python train.py --activation="swiglu" --norm="rmsnorm" --warmup_steps=200 --final_lr_fraction=0.05 --steps=3867
Each number is 128 + 24 x the weight over its row's rms, rounded and kept within 0 to 255. Layers, rows and columns count from 0. The size above them is the row's rms in percent of the matrix's.

# layer 7 MLP gate, 256x96, rms 0.175, rows 49-59, columns 0-95
size [ 96  86  96  94  97 103  99  96 103 105  89]
[[130 119 151 145 130  99 142 117  86 163 146 172 124 132 134 113 129 100 126 157 111  70 129 113 117 166 143 121 137 103  96 126 138 163 110 110 122 128 172 142 160 133 113 134 100 108  91 149 123  97  93 134 116 118 120 125 102 138  73 147 109 144 124  95 147  87 101 104 120 116 141 153  76 128 133 116 128 133 125  72 138 130 118 142 101 139 143 128  84 106  67 158  81 142 127 113]
 [102  88  79 114 130  96 183 106 114 140 143 148 137 138 117 159  97 114 122 123 160 140 114 114 116 152 142 150 121 139 121 149 103 135  93 164 136 100 128 102 130 106  90 154  96  58 169 149 129 142 104 156 148 136 149 110 172 136 122 120 105 109 136 121 141  95 105 120 178 109 117 136 140 104 140 111 143 132 194 155 107 146 126 157 162 113 162 102 125 143 123 134 157 113 127 125]
 [131 165 139 116 102 125 163  99 152 120 108 127 123 123 104 121 129 113  79 129 124 113 152 156 118 155  85 128 132 166 162 148 163 130 121 127 142 127 146 117 120  62 162  83 126 128 166 138 102 124 139 125 150 122 118 199 133 134 119 140 125 132  93 111 104  98 164 143 143  98 138 152 127 148 188 124  94 144 148 121  90 105 143 170 134 127 113 119 139 180 121 129 153 134 107 161]
 [124 154 158 104 137 114 143 161 151 128 123 146 141 152 128 109 120 141 151 135  78 155 126  93 111 144 166  99 115 135 134 129 164 115 108 114 130 113 152 160 147 116 140 105  77 130 154 127 110 116 153 162 134 156 138 132 147 116 103 137 100 106 118 169 146  81 136 120 144 168 125 100 160 149 105 149 147 114 116 210 154 135 139 155 129 104 135  92  99 165 104 146 141  72 150 134]
 [115 135  76 129 157 117 171 143 124 131  91 165  93 137 121 118 132  97 128 172 149 105 112 156 142 133 124  69 144  67 120 124 178 124 115 124 152  92 161 134 132 110 155 127 130 148 105 148 114 118 102 118 112 125 135 143 132 164 125 139 137 124 125 130 171 120 108 138 111 161 133 118 112 136 172 133 174  87 134 131 130 133 125 153 122 165 137 100 125 168 107  92 116 102 189 148]
 [144  89 128 125  90  91 102 133 112 167 125 108 151  80 138 139 143 119 146 147  74 127 123 131 173 143 156 121 161 121  94 109 154 122 113 123 156 182 138 137 119 163 107  86 152 187 141 161 157 130 123  82 105 108 129 139 151 119 146 123 149 125 153  93  72 101 124 113 122 143 132 111 114 144 171 105 146 148 144 102 117 104 116 138 115  89 119 114 135 165 129 137 128 113 127 111]
 [118 194 166 122  98  81 114 149 121 164 137  93 110 145  81  89 170  97 124 112 125 106 135 107 137 134 180 144 152  89  98 128 153 126 153 137 148 117 113 128 110 146 118 133 112 125  98 148 134 149 152 159  87  99 148 170 158 115 148  91 129 128 124 158 118 131  94 118 122 118  89 102 131 153 138 123 152 153 138 112 130 115 143 164 152  88  77 139 140 113 107 126 119 136 125 120]
 [119 106  99 169  91 128 112 109 155 101 113  92 140 123  95 173 102 133 110 126 155 113 140 149  86 135 149 127 154 173 125 138 137 123 103 161 110 155 142 119 140 109 145 152 134 100 114 123 167 142 153 105 138 111 140 105 171 143 109 143 150 166 114  72 139 114 108 166 104 159 139 142  84 127 166 124 145 109 120 130 146  92 135 178 116 141  99  95 152 126 123  75 117 104 138 143]
 [146 115 201 132 150 153 162 113  44 143 125 108 136 124 118 129 106 130 123 120 158 117 140 122 122 114 157 139 169 119 119 143 102 149 129 117 132 163 136 135 152 141 127 118 110 132 161 152 157 132 118 127 105 147 162 129 149 130 139 140 118 161 129 124 182 127 157 136  92 164 116 153 123 125 103  99 166 107 126 142  87 130 148 129  86 102 154 169 143 126 104 147 117 135 189 161]
 [191 128 142 115 138  79 133 152  77 115 112 145 165 113 164 141 101 129 103 129 152 133 121 115 149 131 124  99 178 100 105 168  99 148 113 119 135 130  85 135 117 108 109  98 121 123 150 145 139 128 141 135 116 128 114 148 140 139 130 106 136 117 110 115  79 126 138 166 105 101 117 124 135 144 123 159 123 188 130 125 130 120 162 108 180  95 174 109 131 137 150 132 125  77 179 137]
 [108 126 130 120 139 109 133 173 100 183 116 151 116 102 154 102 113 153 155 137 116  90 136 136 139 171 137 151 104 131 122 103 147 110 123 155 142 124 124 104 160 104 146 119 111 139 130 131 150 127 106 120 122 154 174 144 139 119 141 103 133 125 120 124  55 182 106 137 167 141  83 143 121 165 118 181 189 141 152 141 155  98 161 126 141 130 119 144 120 100 157 149 115 100 129 152]]
# layer 7 MLP up, 256x96, rms 0.163, rows 49-59, columns 0-95
size [ 97  96  97 103 101  97  99  97 105 101  94]
[[154 158  93 129  81 148 126 173  97 165 115 106 137 166  98 100 137 144 124 146 141 127 124 137 107 121 167 135 124 139 107 129 111 127 141 122 141 139 107 145 134 134 178 128 109 161 159 111 103 142 117 101  84 170 159 117 124 103 159 117 141 150 144  87 120 113 120 140 146 162 160 142 126 147 115 107  76 135 126 128 148 120 204 167  94 107 122 155  95 101 137 141 138 124  96 125]
 [137  94 117 123 134 109 128 152 105 124 133 146 129 114 166 122 107 175 127 116 136  98 126 125 146 141 118 161 103 109 101  73 103 173 133 157  87  85 160 160 125 126 127 121  87  97 128 123 150 100 123 161 151 124  95 125 110 134 127 110 106  98 132 134 100 112 118  98 101 147 156 141 122 172 165 130 139 146 157 125 112 174 103 171 108  86 101 135  93 137 148  88 143 147 102  96]
 [141 134 157 177 146 101 160 134 142 130 136 167 147 108  91 141 110  96 112 162 190 145 106 149 152  95 118 101 143 155 121 137 146 115 116 162 178 133 128 150 122 102 152  96 115  98  96 118 127 117 156 147 137 141 107 137 101 158  90 139 126 137 132 132  59  98 127 144 101 111 117 139 104 178 145 124  98 124 148 143 110 124 143 113 150  97 137 121 147 137  88 135 165 164 118 114]
 [ 99 139 124 112 141 145 129 152  82 140 120 121 118 130 120 104 116 104 175 166  96 120 159 146 115 124 102 143 108 171 114 137 103  98 104 111 169 106 158 125 111 115 147 130 122 157 146 121 118  96 110 148 113  82 128 179  86 135 136 132 118 152 168  96 150 127 141 159 105 108  83 160 159 147  94  88 164 140 115 113 104 141 136 195 133 148 121 148 112 110 148 151 136 136 148 116]
 [141  94 135 191 111 101 123 134 144 125 150 156 133 105 112 147 111  98 166 149 134 138 137 144  89 153 123 116 129 158 165 115 112  81 134 122 111 120 150 113 142 150 102 170 121 101 112  87 130 133 112  79 160 101  98 131 148 165 119 162 134 151 110 145 123 131 165 125 154 101 151 155 186 155 162 121  96 157 160 111 139 125 115 136 152 141 138 123  97 101 113 164 141 167 133 142]
 [149 137  92  86 159  95  88 140 122 168 100 120 146 129 144 162 113 112  73 125 117 113 113 104 113 164 142 126 150 113 141 114  96 160 124 129  92 122 172 144 101 115  76  89 149 109 134 183 127 109 154 148 112  95 122  99 139 129 109 101 123 129 131 123 116 173 114 111 140 101  98 166 138 136 186 138 149 149 118 115 141 131 116 106 126 146 117 127 143 179 133 130 110 139 152  96]
 [164 116 110 138 127 105 177 141  67 141 118 124  95 154 120 122 103 168 176 106 136 108  82 137  94 129 110 109 135 116 119 162 113 120 118 165  96 150 149 134  94 121 145 119 137 167 152 135 159 134 128 149 145 115  93 112 164 126 123 119  97 105 153 182 117 122 158 110 120 154 134 134  91 113 154 174 113 124 134 121 137 146 131 142 100 172 110 154 107 130 151 132 100 152 175 142]
 [150 147 104 132 146 151 120 165 117 170  87 149 129 146 148 155 154 169 125  95 161 155 110 112 137 112 121 128  98 141 141 112 116  72 122 106 113 116 178 131 152 165 147 164  90 142 100 150 172 145 126 135 127 118 143 115 103 151 116  97 128 116 123 124  83 110 108 136 115 158 130 139 170 128 131 148 127 135 164 131 101 124 150 110 135 109 106 157 112  71 104 104 109  86 104  88]
 [156 131 100 167 108 180 156 139 102  82 130  93 142 155 117 112 109 130 141 120 157 143 119  98 146 137 154 178 143 117 118 134 124  98 104 134 161 103 140 168 118 116 142  54 143  95 126 156 125 115 133 144 126 144 102 120 132 130 140 140 141 149 130 132 110 113 148 111  90 139 146 151  84 130 100  77 149 118 145  84 112  97 111 141 112 102 164 130 112  84 132 108 109 129 173 128]
 [ 74 109 131 141  82 105 137 121 110 120 119 154 129 140 136 169 150 138 146 131 100 187  81 139 140 123 190  97 152  93 154 119 136 149 130 113 134 127 114 118 122 103 120 123 161 146  92 112 144 132 109  85 116 129 127 114 123 111 149 100 141  97 126 109 124 134 103  98 139 160 103 115 130  94 147 130  94 106 117 156 131 153 107  81 154 127 130  91 134 163 117 192 126 113 101  95]
 [100 115  83 122 160 117 111 150 174 131 119 106 114 116 125 125 111 127 120 166 142  79 120 128 182 142 154 132 173 108  81 116 113 116 110 113 163 161 170 145 129 124 126 169 113  93 170 143 129  87 157 108 148 132 160 150 116  98 138 123 120 111 153 106 137 163 145 118 131 142 125 139 148 157 129 178 149 110 136 138 134 136 133 158 120 136 168 120  76 123  94  98 119  94 127  98]]
# layer 7 MLP down (transposed), 256x96, rms 0.153, rows 49-59, columns 0-95
size [ 97 102  95 100  97  96  98  95 105 102  93]
[[130 149 167  96 144 100 116 125 140 102 158 120 157 123 143 150 121  93 123 143 135  80 117 132 118  99 125 123  93  98 163 106 142 151 104  96 148 188  93 103 157 135  94 133  89 120 115 137 158 136 117 132 152 137  76 115 131 101 116 130 122 106 148 147  86 101 107 119 107  78 152 120 163 136 149 144 139 133 103  85 132 118 129 111 120 114  97 117 150  88 117 149 157 142 139 184]
 [127 133 151 117 118 159 115 157 152 109 123  65 150 147 117 114 153 127 116 116 153 134 121 125 109 113 138 115 143 125 161 106  97 176 114 147  89 115 121 115 100 106 104 121 128 169 143  64  70 101 134 107 133 136 139 144 113 114 110 119 144 147 151 131 121 147 138 161 140  94 130  62 115 115  70 132  75 137  96 160 112 144 120 114  93 143 121 149 133 132 144 117 128 162 163 125]
 [152 116 151 148 187 153 135 139 151 132 141  89 173 103 130 107  70 132 133 102 153 107 135 134 112  96  85 171 151 103 169 111 131 149 166 123  98 108  91 155 117 123 175 147 152 164 110 144 151 107 153 113 115 104 129 150 109  99 115 135 113  96 148 161 155 153 140 148 145 144  94 112  99 105 124 126 151 109 134 123  82 163 152 102 146 126 139 151 115 130 133 152 123 137 141 111]
 [117 111 105 121 125 140 151 100 126 158 171 128 112 129  97 147  89 125  98  94 150 118  91 160 150 159 153 129 136 136  87 122 120 164 162 171 119 133  97 108 148 174 120 147 109 125 140 141 101 139 137 106 164 115  98 110 115 177 116 123 164 105 119 127 138 156 177 109  97  91 145 132 123 140 114 167  86 111 132 130 128 115 135 144 123 161 124 105 117 146 104  81  78 106 114 164]
 [147 144 130 120 113 151 119 119 101 153 138 133 113 136 128 125 158 151 128 121 115 110 123 145 151  95 153 132 148 115  96 100 175 143 100 186 132  95 117 134 132 119 143 101 159 138 107 112  99  93 116 174 100 142  92 119 120 108 186 123 171 117 108 118 170 126 174 135  96 143  66 122 121 103 128 186 113 129 125 135 168 140 121 105 150 135 163 113 114 140 162 129  89 127 100 120]
 [118 120 187 166 110 124 145 142 121 111 143  95 112  99 138  80 157 129 154 116 102 187 117 134 121 142 127 143 119 101 141 138 164 105 165 122 140 124 144  92 117 112 116 177 126 139 110 104 146 162 154 111 177 104 120 178  91 158 124 166 144 172 106 104 132 133 115  93 102 142 152 124 117 121 140 111 152 113 137 127 140 110 128 158 139 120 154 140 158  96 120  73 121 115 121 155]
 [ 63 142 132 164  97 142 113 172 134 156  90 123 122 103 160 178 141 170 107 114 124 175 111 105 102  95 142 158 137 118 151  92 159 113 117 124 114 127 110 154 113 126 133 137 110 115  90 128 142 126 143 126 162 144 121 113 126 139 120 135  91 115 144  94 101 149 124 147 152 136 156 105 117 145 167 203 136 110 127  99  95  99 149 163 124 107 150 153 116  97 123 115 107 127 118 133]
 [168 146 171  90 138 129 114 168  94  92 138 116 117 142 165 139 101 150 113 120 119 146 137 159  99 150 152 155 144 120 126 101 138  93 141 133 129  99 107 137 131 104 126 111 124 115 127 163 117  77 105 113 132 140 119 157 108  88 150 151 134 110 124 190 106 115 158 129 151 121 110  92 133 168 134 124 114 164 118 115 148 149 149 166  74  89 168 108 105 121 176 125 160 127 129 134]
 [113 121 158 107 144  99  77 128 136 140 137 123 162 113 126 135 161 152 103 129 134  99 102 129 101 134 128 137 111 128 132 116 113 115 111 140 130 132  80 116 124 131 161 163 111 119 146  53 135 145 129  81 113 142 163 125 117  46 119 116 122 153 112 109 148 154  80 138 156 127 115 155 115 159 155 144 152 131 102 132 122  92 163 144 137 142 127 193 122 131 171 131 114 120 142 111]
 [155 138 105 116  79 125 106 122 137  80  94 178 149 146 161 153  42 177 124 126 116 133 135 148 171 148 131 127 126 133 121 129 129 109 145 101 192 138 131 146 142 150 124 169 113 154 148 123  98 104 124 146 139 128 132 117 156 113 124 115 146 108 140 147 105 115 119 135 134 140 135 131 120 158 142 144 126 159 127 121 165 138 149 145 158  66 115 116 110 127 124 161 135  90 172 124]
 [128 167 113 133 124 111 141 127 166 110 140 169 112 115  62 131 130 105 111 145 143 109 148 140 116 132 108 127 119 117 126  96 110 165 159 100 112 175 159 105 119 145 185 110 167 120 141 142 105 138 151 117  91 115 101 149 130 119 104 155 151 138 144 124 164 150 154 130 135 121 151 123 136 119 106 145  66  99 123 174  69 183 137 109 139 108 131 110 154 137 132  94 126 123 116 127]]